Weights of a small GPT-style language model, trained from scratch on English Wikipedia.
Size: 8 layers, 4 heads of 64, MLP 1280 GELU, 8.22M parameters.
Architecture: learned positions, biases, tied embeddings.
Training: a variant of SOAP for these matrices, 445M tokens, 3394 steps.
Each number is 50 + 10 x the weight over its row's rms, rounded and kept within 0 to 99. Layers, rows and columns count from 0. The size before them is the row's rms in percent of the matrix's.

# down: layer 4 MLP down (transposed), 1280x256, rms 0.0515, rows 220-246, columns 0-127
# up: layer 4 MLP up, 1280x256, rms 0.0515, rows 221-247, columns 0-127
down220 102:55 51 56 42 40 41 47 49 54 51 34 53 44 51 45 47 47 61 38 45 59 69 52 65 56 39 58 57 43 52 56 52 51 57 29 66 42 65 68 60 64 50 39 43 41 41 55 39 62 43 34 33 56 47 53 57 57 84 46 43 48 56 64 44 65 47 58 39 66 50 34 56 33 37 56 50 59 48 48 61 23 59 36 49 55 42 51 44 44 40 64 51 49 61 46 45 57 47 50 54 51 49 40 52 56 47 38 45 72 40 55 55 50 53 63 41 26 44 42 66 18 42 59 56 49 53 47 40
up221 105:48 50 48 43 51 45 47 58 34 58 49 50 60 43 63 61 52 38 58 64 31 53 87 57 52 60 67 49 45 51 47 65 50 53 56 66 71 36 63 63 51 28 56 41 59 60 51 41 47 54 45 54 39 57 51 43 50 38 51 41 59 50 50 49 66 45 40 38 51 49 48 32 42 47 47 48 65 43 51 71 60 50 40 38 41 48 60 35 50 46 53 60 50 55 43 42 53 41 41 43 59 64 50 51 50 49 46 51 55 56 55 46 31 49 50 44 24 40 56 45 50 61 29 58 53 55 48 65
down221 099:62 55 40 45 38 47 54 52 58 48 37 34 52 54 36 46 56 49 31 56 56 50 41 53 42 56 44 61 54 47 48 63 50 49 45 42 43 48 51 30 53 59 45 72 50 56 43 39 44 46 67 45 58 37 49 54 46 36 49 69 45 68 41 45 49 52 52 61 43 48 46 38 45 46 45 61 55 55 32 60 48 54 49 45 53 54 44 55 56 48 44 48 41 46 48 58 63 76 41 47 58 39 64 56 54 45 39 45 40 61 54 21 63 46 37 72 59 47 67 49 60 41 50 40 50 50 52 47
up222 104:61 57 55 57 41 25 35 41 56 61 42 44 44 53 69 46 49 56 60 53 50 53 41 68 31 35 30 48 69 62 39 44 33 45 56 52 47 40 52 56 50 52 31 44 66 50 49 35 59 51 41 40 60 61 46 42 28 58 48 53 48 53 54 56 41 53 54 54 46 51 48 40 53 62 33 52 50 55 49 24 33 48 52 59 43 58 50 60 56 41 48 60 34 53 55 52 48 39 57 47 51 41 29 41 58 56 43 53 50 68 51 41 59 67 53 26 34 50 54 31 51 56 64 39 56 51 51 43
down222 097:50 48 46 53 45 78 65 44 45 61 45 62 49 60 52 53 63 41 38 33 50 47 45 36 44 77 48 48 40 48 68 49 62 68 57 48 63 75 57 58 31 72 49 66 50 43 62 67 45 44 66 62 50 38 48 79 48 40 34 48 53 59 40 50 51 62 56 39 39 40 63 45 48 45 52 71 54 60 40 39 62 50 46 40 38 42 45 44 40 56 56 41 51 38 42 46 56 53 59 44 54 58 46 52 52 64 47 48 40 41 44 39 32 41 47 39 51 46 61 52 46 70 46 39 63 43 74 64
up223 099:35 53 54 62 42 42 59 55 43 62 51 60 51 43 55 63 54 47 43 48 56 38 48 62 37 45 60 40 39 53 56 38 48 49 54 58 49 40 44 52 62 36 70 53 43 74 44 58 40 42 39 60 48 52 58 52 61 60 52 43 51 64 40 46 40 60 35 72 59 41 43 57 59 38 50 60 45 69 53 49 52 55 49 60 50 46 42 56 70 59 31 53 49 58 48 56 39 38 38 44 64 53 54 75 49 41 50 62 54 59 39 59 59 54 46 36 60 37 72 57 50 38 27 47 36 54 43 58
down223 104:60 41 68 58 37 76 74 49 66 57 30 35 47 39 53 47 49 45 53 45 45 62 45 35 34 52 43 50 46 71 55 46 54 57 53 59 53 61 50 56 46 40 48 34 35 40 48 49 52 53 51 69 43 57 60 51 27 53 37 32 62 48 56 60 50 58 49 34 59 50 51 52 40 62 45 37 51 26 32 48 48 53 44 43 56 50 72 49 56 48 52 46 52 50 65 41 47 41 55 46 55 63 49 55 52 47 53 45 38 47 45 39 38 42 58 57 45 56 48 52 63 33 61 41 49 53 44 60
up224 098:45 42 62 62 41 49 55 63 48 58 45 43 40 53 47 52 47 60 61 56 62 57 65 39 48 41 65 56 45 45 38 44 50 61 59 48 43 73 48 45 53 43 36 29 60 51 46 45 42 41 45 56 45 55 50 62 82 43 47 52 51 40 52 33 70 67 46 50 78 46 31 57 26 51 49 48 46 45 44 39 35 40 43 44 52 53 41 55 29 36 56 66 47 48 46 58 61 59 56 60 31 41 51 53 36 49 32 29 41 40 47 33 60 40 54 40 48 61 58 40 44 52 54 59 42 51 56 56
down224 098:46 43 54 58 52 44 57 46 73 52 59 28 48 62 59 56 33 63 46 50 50 44 47 69 31 27 54 55 56 50 54 68 55 28 56 46 74 51 46 34 37 35 52 44 41 53 36 44 42 42 58 59 58 53 35 36 52 67 68 39 58 41 43 53 42 67 58 39 44 64 50 54 59 37 50 58 57 45 29 55 64 40 46 58 49 46 59 61 48 31 39 26 49 46 51 42 49 50 57 50 62 54 45 50 57 35 45 52 63 46 47 45 40 55 49 52 64 56 47 51 38 38 61 56 53 68 56 45
up225 102:54 34 54 53 45 64 37 57 56 45 55 50 46 42 43 40 34 43 50 51 58 53 47 63 46 50 57 52 60 68 65 35 27 34 66 58 44 47 58 40 68 40 53 42 50 67 49 34 58 42 42 58 49 59 47 43 37 40 68 45 47 55 59 40 50 56 58 46 51 71 42 59 48 45 63 47 52 54 48 66 49 52 44 48 51 30 44 69 47 48 39 26 49 37 40 56 34 58 35 52 44 48 42 60 35 49 49 39 45 49 56 48 57 37 52 45 49 40 65 53 39 64 43 57 40 57 48 72
down225 108:63 47 42 38 31 45 56 47 47 43 56 59 42 41 45 43 45 49 56 31 50 50 44 60 37 52 60 47 36 32 71 47 47 43 70 44 35 39 35 49 68 41 56 73 52 44 50 35 50 49 52 44 54 41 48 59 50 62 36 59 48 43 50 40 42 60 54 51 60 49 61 42 42 38 57 54 60 47 32 52 37 48 71 38 40 61 63 39 51 32 41 37 37 41 60 49 36 52 60 54 69 48 51 50 54 64 55 41 43 33 47 54 59 60 65 57 61 48 56 46 40 47 42 52 59 48 37 41
up226 092:47 47 65 59 60 48 65 49 52 50 50 55 50 54 64 44 56 52 55 65 49 36 48 46 30 63 47 47 42 34 53 42 64 52 48 61 58 67 48 44 54 45 53 36 41 42 47 65 44 58 63 32 45 40 44 41 50 63 42 59 34 58 51 63 40 59 70 48 42 64 55 43 45 40 43 58 45 51 39 65 46 40 38 35 36 51 69 31 58 42 34 50 64 44 38 53 46 43 46 48 45 44 40 50 58 26 50 36 58 58 53 48 50 48 52 70 39 53 33 45 58 60 46 46 52 67 52 45
down226 083:40 64 42 39 37 52 51 47 65 55 52 48 42 38 58 60 37 45 42 54 42 43 40 71 66 31 67 42 56 40 53 71 50 55 58 47 34 39 50 42 37 34 49 54 51 49 44 42 38 46 31 53 47 66 43 34 53 63 50 38 66 31 60 46 54 42 44 51 56 39 55 46 55 56 54 53 65 44 51 36 35 43 53 63 49 53 48 58 40 54 53 60 32 62 47 57 49 47 40 40 51 67 52 59 39 61 46 64 40 47 45 47 45 49 42 59 58 35 65 69 32 44 40 57 47 37 54 41
up227 100:53 50 53 30 53 66 53 74 47 49 57 40 49 49 57 47 44 52 50 42 48 46 36 48 56 65 73 52 45 54 46 38 58 44 59 58 61 36 45 48 45 37 30 66 48 58 47 63 60 34 46 57 63 64 55 72 49 52 39 61 59 49 61 46 56 55 64 53 51 38 50 42 35 34 52 53 42 51 44 48 52 49 52 54 58 47 52 84 39 40 50 38 57 54 60 50 49 46 39 42 50 42 57 66 49 54 58 42 73 47 34 36 25 66 40 67 52 55 73 53 46 34 45 51 49 33 55 38
down227 103:44 34 32 63 51 29 66 42 63 36 50 48 50 48 61 64 57 65 72 70 38 47 53 59 25 54 56 56 60 34 51 71 47 50 32 35 39 56 52 52 53 58 57 46 57 62 44 61 34 56 70 72 46 55 41 47 58 57 58 52 72 36 51 47 46 40 46 39 32 45 40 44 45 48 59 51 50 47 49 52 51 52 31 53 59 42 49 49 41 50 49 39 43 60 44 60 53 48 58 55 48 52 57 49 60 58 25 44 42 58 32 31 61 54 41 52 52 60 41 49 52 57 42 53 56 64 50 50
up228 101:40 44 45 32 43 41 52 60 36 60 33 58 51 24 32 44 34 35 51 41 50 53 55 50 46 52 72 36 43 41 54 51 37 31 47 48 43 52 68 63 63 50 50 45 48 44 47 50 55 34 44 54 49 65 61 51 60 48 83 48 52 37 43 53 64 60 46 46 50 70 43 43 63 38 63 57 63 40 57 48 56 53 50 46 29 44 51 50 60 50 41 48 42 61 40 48 50 52 38 48 70 51 32 51 44 45 41 38 44 68 34 54 44 48 66 68 58 47 48 62 61 31 37 56 38 42 43 48
down228 102:37 48 39 66 46 75 48 40 45 41 53 33 37 57 50 48 47 63 37 44 46 49 53 35 58 61 30 73 46 39 46 54 43 51 44 56 47 64 48 50 60 51 50 50 64 48 49 46 38 60 55 56 44 41 50 52 52 36 49 64 67 51 27 56 70 33 49 56 60 47 54 69 56 45 28 53 56 48 46 55 48 49 41 62 52 56 48 40 54 55 68 46 46 38 41 45 48 27 53 74 49 66 55 63 63 65 24 55 44 52 55 50 60 41 40 52 62 29 53 45 49 64 42 43 53 50 60 40
up229 097:61 45 54 50 54 61 59 36 66 34 38 37 58 32 41 60 39 62 47 55 36 64 55 58 65 35 48 53 63 57 60 50 53 51 50 50 46 43 38 60 40 48 49 63 50 41 57 67 55 67 65 51 43 45 62 59 52 54 35 62 52 45 65 52 57 39 42 55 48 51 50 51 34 48 59 53 45 49 37 45 33 54 64 53 70 37 31 46 43 56 55 59 30 58 64 54 52 53 63 54 37 32 55 62 62 60 53 39 43 44 53 47 62 52 59 47 69 69 40 75 26 30 55 45 45 47 42 61
down229 095:39 37 62 59 54 46 38 48 33 44 53 59 38 54 49 56 58 38 41 43 53 53 41 47 32 41 55 55 55 63 32 55 43 42 46 45 50 24 56 47 35 38 49 56 55 54 43 37 43 41 53 39 56 58 52 57 37 51 41 57 35 53 50 38 50 59 55 65 40 50 39 38 61 51 62 68 49 58 49 50 48 42 62 55 45 33 74 48 51 23 49 49 61 44 44 56 53 46 45 47 45 79 58 67 47 52 49 56 58 60 29 59 66 42 36 28 52 56 41 52 67 51 58 46 31 47 59 46
up230 101:35 56 60 51 41 59 53 54 48 44 41 43 30 40 37 58 53 43 58 39 50 50 50 65 53 44 62 53 35 51 44 54 59 57 52 57 62 36 79 68 42 47 72 42 52 51 48 32 56 62 67 40 41 66 36 54 55 48 28 46 25 43 60 58 50 32 52 61 66 65 56 60 55 51 53 41 57 44 52 54 45 54 47 46 51 42 53 42 57 37 56 52 52 51 41 54 54 53 40 48 49 52 54 57 41 43 52 62 37 49 73 16 40 55 49 57 52 40 37 51 62 42 44 56 50 36 43 68
down230 097:50 58 50 48 54 45 54 63 45 41 52 26 55 35 59 48 55 55 50 52 49 56 36 49 47 43 39 61 54 65 19 62 38 52 57 38 39 55 53 64 56 54 42 50 51 34 39 63 53 46 53 66 39 62 53 61 41 39 14 23 55 44 57 37 60 45 68 49 47 41 56 40 41 43 42 50 51 50 53 32 43 33 50 47 61 48 67 41 58 51 47 39 55 47 63 38 64 57 73 71 52 29 67 53 45 77 40 63 53 53 48 58 46 37 61 56 49 66 50 59 46 44 41 54 47 29 51 46
up231 097:26 51 54 61 45 47 55 74 45 39 35 62 40 36 47 30 46 41 36 55 57 50 44 56 58 47 48 23 42 48 64 42 66 52 66 48 61 60 57 63 44 48 51 38 65 46 46 49 52 42 58 58 51 56 50 58 46 37 44 58 57 33 43 47 53 35 55 44 63 40 46 57 60 33 59 51 60 66 60 37 64 62 55 50 69 60 48 53 45 33 39 43 46 54 52 58 51 48 58 59 32 59 47 37 48 46 47 49 57 53 67 56 70 69 46 53 55 51 58 44 52 56 46 56 53 26 48 43
down231 095:47 47 27 51 43 56 65 39 31 45 46 66 31 58 81 45 57 41 51 37 42 32 50 55 48 48 53 49 47 39 41 52 69 47 35 32 57 48 21 39 70 68 59 47 36 43 48 34 33 51 53 49 50 56 73 39 47 28 34 52 64 59 66 49 43 39 44 54 36 63 56 52 35 65 44 44 45 57 48 26 33 34 43 56 58 60 41 49 40 44 55 61 42 49 58 42 51 41 51 41 56 52 48 50 65 58 46 42 45 66 34 46 56 41 47 56 47 53 42 65 56 53 54 47 48 41 35 49
up232 102:76 46 45 34 54 52 38 58 57 55 44 58 40 71 46 40 53 50 29 52 34 55 49 48 46 61 60 53 59 35 46 38 37 48 74 52 44 48 47 54 49 43 51 48 59 57 52 50 65 37 49 52 41 68 60 58 61 55 44 60 29 56 55 64 62 55 60 66 49 63 58 49 66 59 44 41 45 71 43 58 40 37 54 57 45 30 43 60 55 45 29 61 52 66 47 50 53 43 43 48 33 41 36 45 57 32 37 66 49 53 74 51 36 57 31 40 48 40 45 52 58 59 45 40 32 58 55 43
down232 103:60 37 62 50 53 64 56 37 51 61 60 57 49 35 47 50 52 47 54 57 61 63 52 38 49 48 58 46 46 49 40 49 56 58 47 50 52 58 45 40 61 43 30 48 58 66 51 50 48 62 52 60 37 50 56 46 59 40 57 52 58 39 35 48 45 58 47 43 62 36 34 40 51 50 47 52 50 34 54 40 60 62 56 43 36 38 47 26 54 51 59 47 45 69 68 62 43 57 47 52 48 62 59 33 55 65 58 62 58 62 47 43 77 44 64 49 56 70 39 51 53 44 37 57 69 59 65 45
up233 099:43 40 60 55 71 54 52 53 50 58 52 53 56 65 57 54 58 50 42 51 54 47 59 35 51 32 34 58 56 38 53 41 52 64 57 41 55 39 29 68 51 44 43 67 50 49 51 43 53 48 69 32 48 54 51 61 35 65 48 66 33 54 50 42 60 46 57 54 29 68 50 64 50 52 49 70 70 48 45 28 58 55 45 46 59 50 47 50 56 54 54 46 49 51 57 51 47 61 71 42 32 41 56 54 54 49 43 48 59 40 55 42 40 34 63 55 51 54 58 44 38 66 61 40 61 31 50 35
down233 104:50 64 54 61 35 43 38 34 54 58 44 51 37 35 32 41 31 34 49 42 43 57 45 49 58 37 36 34 70 46 64 52 41 61 56 38 39 47 47 69 52 37 44 56 47 54 37 61 55 46 45 48 54 40 47 59 53 56 36 42 52 67 40 60 41 56 49 42 54 60 48 53 46 45 43 63 48 49 50 38 62 41 56 55 32 48 69 47 60 47 50 48 61 45 54 35 56 56 54 37 38 48 43 34 49 47 39 39 60 67 32 49 53 56 50 49 41 32 60 36 43 62 24 49 35 62 64 68
up234 095:44 45 57 61 27 52 55 54 47 53 31 70 63 43 57 36 50 40 55 54 60 37 45 57 51 29 50 44 46 45 55 53 61 38 44 56 44 50 40 41 41 38 38 57 58 74 33 53 33 39 64 68 64 43 36 47 50 53 60 46 45 40 42 45 63 42 51 65 55 46 62 55 40 56 49 57 62 34 56 53 46 57 34 51 50 63 57 35 58 50 57 42 23 39 49 38 59 47 48 46 42 44 46 63 55 55 45 50 52 49 49 34 52 44 52 48 56 59 46 52 42 55 52 43 47 66 63 61
down234 099:48 40 53 52 43 50 46 41 49 57 67 60 51 49 57 56 61 58 49 63 63 42 38 32 48 37 60 47 59 54 57 33 56 51 39 35 61 28 56 50 50 56 40 33 57 48 48 37 49 62 42 39 45 46 70 42 37 49 30 45 54 46 55 61 45 59 54 48 54 38 60 44 56 43 47 53 39 64 42 45 55 40 50 48 38 39 45 60 35 52 60 62 57 46 27 43 56 70 66 62 49 44 47 59 65 45 69 52 65 48 50 63 51 45 59 50 39 38 36 36 55 51 57 44 51 55 62 46
up235 101:60 55 45 46 40 49 60 37 42 55 62 40 53 46 36 52 44 44 41 71 57 50 49 61 55 30 56 50 51 39 51 49 68 63 28 57 55 45 58 60 56 32 36 43 52 33 52 55 55 40 69 67 63 63 47 41 38 75 59 42 27 36 56 37 48 69 64 43 64 38 45 42 66 59 60 42 58 55 36 42 42 48 45 34 47 49 48 49 57 55 47 45 50 40 50 39 49 42 48 61 48 37 53 61 44 54 47 41 54 61 42 61 43 34 47 76 41 55 43 46 53 37 56 49 56 55 35 35
down235 102:52 52 49 44 44 30 51 52 50 58 50 40 50 46 61 52 45 68 72 50 45 62 65 75 49 52 46 54 50 29 33 52 56 43 51 59 38 45 63 48 76 68 50 52 40 37 56 51 54 48 42 60 43 32 43 45 53 59 46 55 65 29 53 40 47 44 35 65 56 45 41 53 32 45 68 55 47 49 71 37 49 47 43 55 56 57 48 45 58 70 41 44 62 45 45 45 60 38 50 48 49 16 61 39 46 61 46 41 58 56 57 51 43 59 38 54 40 45 61 45 53 49 41 60 45 49 65 50
up236 102:46 53 46 33 51 71 53 49 54 51 41 55 33 47 61 46 44 42 86 46 44 44 50 20 49 49 45 57 47 58 60 53 60 34 56 55 54 54 48 38 60 56 46 45 45 58 63 66 47 45 48 36 54 53 45 44 40 44 41 52 48 57 42 34 40 37 38 49 74 39 61 63 59 49 48 49 53 56 53 36 41 45 55 45 55 62 50 35 41 49 36 54 39 60 54 51 53 35 43 77 39 71 49 68 25 32 44 45 54 55 58 49 55 42 48 46 40 52 46 56 58 47 35 37 54 69 58 54
down236 103:46 43 58 52 50 67 38 34 68 45 47 44 42 35 32 42 50 51 42 55 55 53 49 65 49 57 33 62 56 32 34 43 38 22 54 47 55 42 55 66 44 62 54 48 51 52 49 54 34 46 46 49 59 38 44 42 58 41 66 39 51 49 52 56 51 55 49 40 70 65 72 62 56 34 65 47 54 35 75 55 55 42 64 53 48 56 62 49 61 61 57 48 46 64 59 57 47 51 51 43 52 46 58 47 71 40 51 48 51 54 40 67 54 43 56 46 54 34 62 54 48 45 50 56 46 41 40 48
up237 107:67 53 44 34 45 58 50 57 44 49 36 60 42 67 42 52 49 49 46 54 52 41 57 56 34 26 44 53 44 45 53 57 41 48 55 60 38 60 63 59 51 66 26 33 48 52 62 45 55 64 43 49 42 66 46 34 68 37 46 58 67 46 66 47 55 36 41 58 49 53 45 52 62 30 44 52 37 57 71 46 39 44 33 42 46 42 45 53 53 36 54 41 34 44 41 54 61 55 42 44 43 37 43 44 46 63 39 45 49 40 44 43 72 46 30 57 49 59 44 46 60 51 57 45 37 42 56 67
down237 103:43 67 69 54 45 68 32 50 45 47 62 60 59 49 48 37 56 39 57 43 57 37 51 49 61 44 60 72 45 62 48 50 66 59 52 61 60 46 33 29 47 39 52 60 66 52 62 57 59 50 48 41 37 50 51 47 42 41 64 45 31 51 67 54 33 50 46 53 51 51 44 44 55 45 52 34 48 71 65 47 47 55 67 63 54 58 49 61 57 52 54 36 60 44 49 53 56 39 72 65 41 56 66 59 33 54 58 35 55 61 45 35 39 44 49 50 53 36 38 45 52 57 45 78 69 67 59 49
up238 104:56 64 61 57 46 46 37 40 45 53 44 42 43 38 45 43 38 51 59 56 48 55 79 51 52 33 50 51 35 42 41 53 51 74 37 60 72 41 45 63 40 49 49 47 24 53 61 48 45 47 48 52 40 67 40 56 45 50 36 58 36 34 62 60 41 35 63 49 37 59 57 35 61 30 61 66 44 49 58 53 52 40 41 59 63 36 57 58 54 52 47 54 55 55 42 58 49 36 56 49 44 43 53 57 55 57 51 41 59 80 55 31 68 47 58 67 40 31 53 36 30 53 47 49 59 39 57 50
down238 096:53 50 62 60 53 64 59 38 48 61 62 46 44 44 52 59 54 56 45 61 56 43 53 51 61 63 46 49 45 26 48 62 45 52 60 61 47 37 60 45 41 61 63 56 65 53 57 48 41 65 46 64 46 55 42 62 56 49 41 48 58 54 44 57 42 62 34 43 54 38 54 60 54 49 56 57 58 48 46 52 50 47 31 53 45 42 75 69 48 37 37 47 47 60 66 41 49 46 57 36 41 63 70 36 44 43 73 36 59 39 57 35 40 47 43 63 51 75 45 67 43 58 42 66 57 66 18 35
up239 098:46 47 49 55 33 36 54 41 45 39 31 53 52 50 25 48 44 48 74 57 32 56 45 35 34 52 47 51 45 42 54 53 41 48 53 60 51 35 60 45 38 60 48 35 47 51 58 57 47 48 46 48 51 69 69 50 55 63 39 39 23 52 64 68 66 57 42 61 33 54 40 49 47 48 44 55 53 60 48 49 49 50 33 56 73 25 69 56 44 52 50 46 51 53 49 33 44 53 72 52 50 43 51 58 56 46 57 43 39 47 72 58 53 55 36 74 55 47 39 46 33 42 50 59 35 58 66 48
down239 104:54 64 43 41 56 55 54 41 57 57 58 44 46 50 49 56 41 57 36 50 62 42 49 50 63 50 30 72 49 70 66 41 81 43 45 39 51 36 43 45 45 42 37 47 42 27 34 34 40 46 48 40 50 45 47 49 47 33 63 48 52 46 50 49 34 63 50 35 41 46 57 39 34 52 50 58 47 52 64 74 37 58 42 47 43 57 46 55 49 37 42 51 52 49 62 49 49 50 40 54 52 38 49 50 38 56 55 52 43 55 48 39 63 60 51 38 39 56 64 31 60 55 58 75 71 26 40 55
up240 096:46 49 52 63 49 45 59 31 39 42 56 60 59 58 56 58 67 72 43 44 48 38 61 41 44 32 49 29 51 47 33 50 50 26 56 41 61 27 49 43 45 42 36 50 54 50 44 44 42 37 80 48 37 36 63 62 47 53 40 65 50 61 52 42 48 60 65 44 46 60 56 50 51 51 56 49 51 40 50 37 43 46 37 48 49 43 48 54 53 58 48 50 59 38 57 36 49 57 40 50 57 47 45 39 38 46 43 55 43 51 52 40 65 45 39 66 40 43 51 57 65 47 34 42 73 48 49 36
down240 098:50 54 47 63 47 42 48 44 51 43 46 40 34 35 35 36 20 42 70 41 45 57 38 45 55 51 55 59 50 61 30 52 57 70 53 61 39 50 49 54 45 61 53 57 50 40 46 49 33 53 33 48 67 58 48 32 53 64 57 34 37 32 47 55 67 26 51 63 43 50 34 63 39 60 41 58 42 61 45 52 47 57 44 54 43 60 49 33 35 48 48 44 35 54 56 63 58 50 57 58 53 57 54 51 43 61 51 55 51 45 43 39 53 47 66 42 73 66 32 61 46 41 61 49 40 58 41 61
up241 083:55 31 56 47 49 68 52 42 49 60 38 58 61 57 52 38 45 53 57 46 63 48 53 46 41 49 43 57 43 49 67 54 46 45 59 41 35 63 51 45 44 40 59 54 53 52 68 50 51 54 61 53 59 57 42 47 68 69 69 72 56 57 55 71 49 39 68 33 37 54 59 39 51 56 29 50 53 58 53 49 34 50 46 50 51 56 46 55 52 29 49 52 55 57 52 25 47 71 53 43 47 65 60 57 40 46 46 50 49 56 60 54 39 42 37 44 50 41 47 42 56 59 55 36 59 37 63 66
down241 095:59 47 45 47 57 45 49 37 37 61 59 51 53 38 41 52 55 61 66 31 54 53 48 61 53 30 50 47 50 59 53 58 63 54 44 45 52 49 48 51 38 77 39 42 39 51 54 42 50 49 47 47 69 55 35 30 42 59 39 39 43 47 56 52 42 71 56 44 56 69 44 52 46 47 51 70 33 56 51 59 44 58 46 53 56 65 39 24 45 64 33 36 52 32 47 61 49 51 40 54 52 55 53 44 72 47 48 41 48 45 39 39 51 31 35 63 46 45 39 56 61 68 55 51 27 45 56 31
up242 090:37 60 35 53 52 39 56 42 67 46 60 28 43 44 51 59 51 55 45 56 48 65 50 66 72 57 41 58 54 44 35 54 37 70 62 57 54 52 54 46 42 61 38 55 49 57 54 41 52 42 50 50 34 54 62 40 41 48 66 37 37 40 44 56 55 41 60 44 44 53 51 63 49 46 56 40 14 31 32 37 40 45 62 50 42 48 61 58 58 48 55 74 49 47 52 36 49 65 30 47 36 47 52 43 50 22 46 56 48 56 61 49 48 45 48 44 69 61 71 55 38 55 45 30 54 47 63 44
down242 091:60 52 71 60 63 53 47 63 29 58 43 51 48 54 38 64 65 47 37 33 42 51 52 39 27 35 49 57 51 56 68 56 50 36 40 57 36 54 46 42 67 50 46 47 63 52 34 27 51 63 50 70 47 67 60 59 32 59 26 43 40 58 59 48 43 50 44 61 44 57 49 46 46 40 61 60 61 49 66 57 57 55 39 51 46 37 55 48 57 43 49 59 46 59 59 58 66 37 44 39 37 51 60 50 69 46 63 40 43 53 35 43 55 53 50 45 46 52 42 39 52 40 48 60 61 53 60 54
up243 107:58 55 60 43 39 48 27 34 47 42 50 58 41 52 57 45 60 53 33 49 34 65 47 52 50 43 52 48 44 49 55 54 66 49 55 45 52 51 55 79 13 55 53 59 50 53 57 48 43 42 56 63 52 43 58 57 47 57 44 48 44 67 48 60 34 57 46 56 42 43 43 54 46 65 53 54 36 37 54 59 47 33 48 57 56 45 51 50 39 41 53 47 50 66 52 44 53 32 48 44 50 55 58 61 63 54 24 62 62 55 52 35 47 41 31 49 53 41 40 50 60 31 31 44 38 45 50 59
down243 100:57 61 54 55 44 51 55 69 48 38 43 45 65 49 40 40 33 59 43 45 49 42 42 78 48 47 65 35 43 36 39 49 40 61 43 61 56 52 47 45 50 40 51 44 59 43 34 43 42 50 46 36 54 61 50 57 50 49 62 57 44 34 60 35 45 40 52 44 52 43 45 56 30 49 56 37 54 40 37 57 64 49 58 54 51 50 39 61 38 35 60 56 17 52 46 38 48 76 65 43 44 29 39 42 46 53 42 54 38 38 47 66 66 60 52 46 43 54 57 54 66 57 41 54 62 56 48 37
up244 100:54 57 25 65 39 39 62 53 47 56 49 48 38 50 41 59 57 59 66 45 65 49 58 51 72 51 53 41 40 53 30 47 37 67 58 40 41 52 65 69 47 31 59 41 58 56 49 58 42 33 65 55 65 44 50 49 55 46 48 52 51 53 49 46 53 34 60 20 53 34 47 58 44 53 51 49 53 59 59 76 39 65 45 50 53 44 46 53 38 42 56 60 51 46 62 51 46 40 44 52 48 53 40 38 41 46 56 48 51 44 45 41 44 52 56 42 50 49 53 42 61 47 55 45 46 44 53 39
down244 098:58 37 58 43 50 53 50 42 36 47 59 50 57 53 63 36 56 62 45 64 43 34 55 51 37 49 58 48 51 41 40 36 52 61 43 56 50 48 36 55 58 62 52 60 62 40 43 52 39 36 31 39 56 53 53 35 51 32 34 48 61 35 50 45 35 59 44 48 61 63 38 38 60 62 50 49 55 41 45 51 54 52 56 62 52 53 55 46 52 55 51 58 54 19 49 46 54 55 62 57 59 56 43 60 52 62 51 59 54 49 50 62 67 45 32 35 56 70 35 52 31 55 40 44 37 53 61 60
up245 102:44 57 45 57 49 60 48 56 40 44 34 47 40 49 64 39 49 78 30 53 65 55 46 47 65 31 46 47 60 38 47 44 32 56 60 56 41 37 40 47 60 44 39 53 57 51 56 36 37 42 71 49 65 50 50 41 51 47 49 42 60 55 44 25 29 39 70 48 40 66 45 45 61 58 51 51 43 41 47 48 56 57 39 67 48 56 48 59 46 41 64 64 68 70 55 48 62 37 62 47 47 70 55 53 46 52 47 51 61 58 70 53 58 39 48 52 65 59 58 44 63 45 34 56 38 55 54 55
down245 099:39 57 48 42 46 43 53 48 59 41 41 47 55 65 54 39 61 42 71 61 48 40 37 47 40 59 62 62 50 64 58 58 43 48 33 42 51 35 55 45 38 49 40 49 39 48 58 58 42 63 43 40 64 49 43 61 51 49 74 50 59 50 45 54 53 40 46 46 62 32 43 51 57 35 57 47 69 48 52 53 72 52 54 38 71 30 54 61 48 34 47 42 39 38 46 44 28 55 29 46 39 43 48 43 62 39 49 53 52 40 41 61 43 61 41 55 60 52 39 52 41 48 60 68 63 35 65 51
up246 112:82 55 62 53 65 40 53 45 41 45 48 39 31 62 52 49 49 56 56 54 42 37 47 45 51 42 42 45 41 58 55 30 60 51 52 37 60 51 44 57 48 51 47 64 49 46 65 53 55 54 34 63 49 52 44 57 67 43 60 67 64 45 52 40 50 39 40 38 46 56 60 27 72 28 56 36 61 40 44 55 33 41 62 50 62 49 41 57 58 48 42 50 55 61 46 40 42 39 32 37 44 45 54 58 46 45 38 61 46 76 33 50 38 55 55 52 45 59 31 42 52 54 53 38 45 39 53 57
down246 105:51 31 55 65 57 28 56 51 63 51 43 62 46 56 55 47 56 60 44 46 51 51 52 51 49 47 38 53 33 54 53 51 59 35 47 39 48 47 35 69 55 39 49 19 49 52 58 56 36 53 66 20 38 56 58 55 44 50 58 57 53 58 40 62 50 50 47 40 52 50 51 50 30 44 65 47 34 48 50 51 64 50 38 47 56 55 54 43 62 63 45 57 48 42 45 37 51 55 55 67 49 47 30 46 47 71 61 42 53 38 47 61 65 63 48 34 64 55 53 55 34 42 50 63 41 54 42 51
up247 102:33 63 75 46 48 58 71 57 55 49 40 27 71 50 57 57 42 28 45 58 46 69 43 43 38 50 46 56 33 44 25 55 56 43 47 27 55 63 47 51 28 42 43 49 44 48 37 60 48 50 38 46 44 63 40 53 53 63 55 42 61 56 37 45 55 39 42 49 62 49 46 60 36 36 36 63 40 63 59 27 43 37 60 45 50 48 49 52 45 51 41 56 48 39 48 42 45 65 55 65 44 48 41 18 48 58 38 42 58 58 48 50 54 64 48 62 48 44 36 53 38 53 55 38 50 42 40 53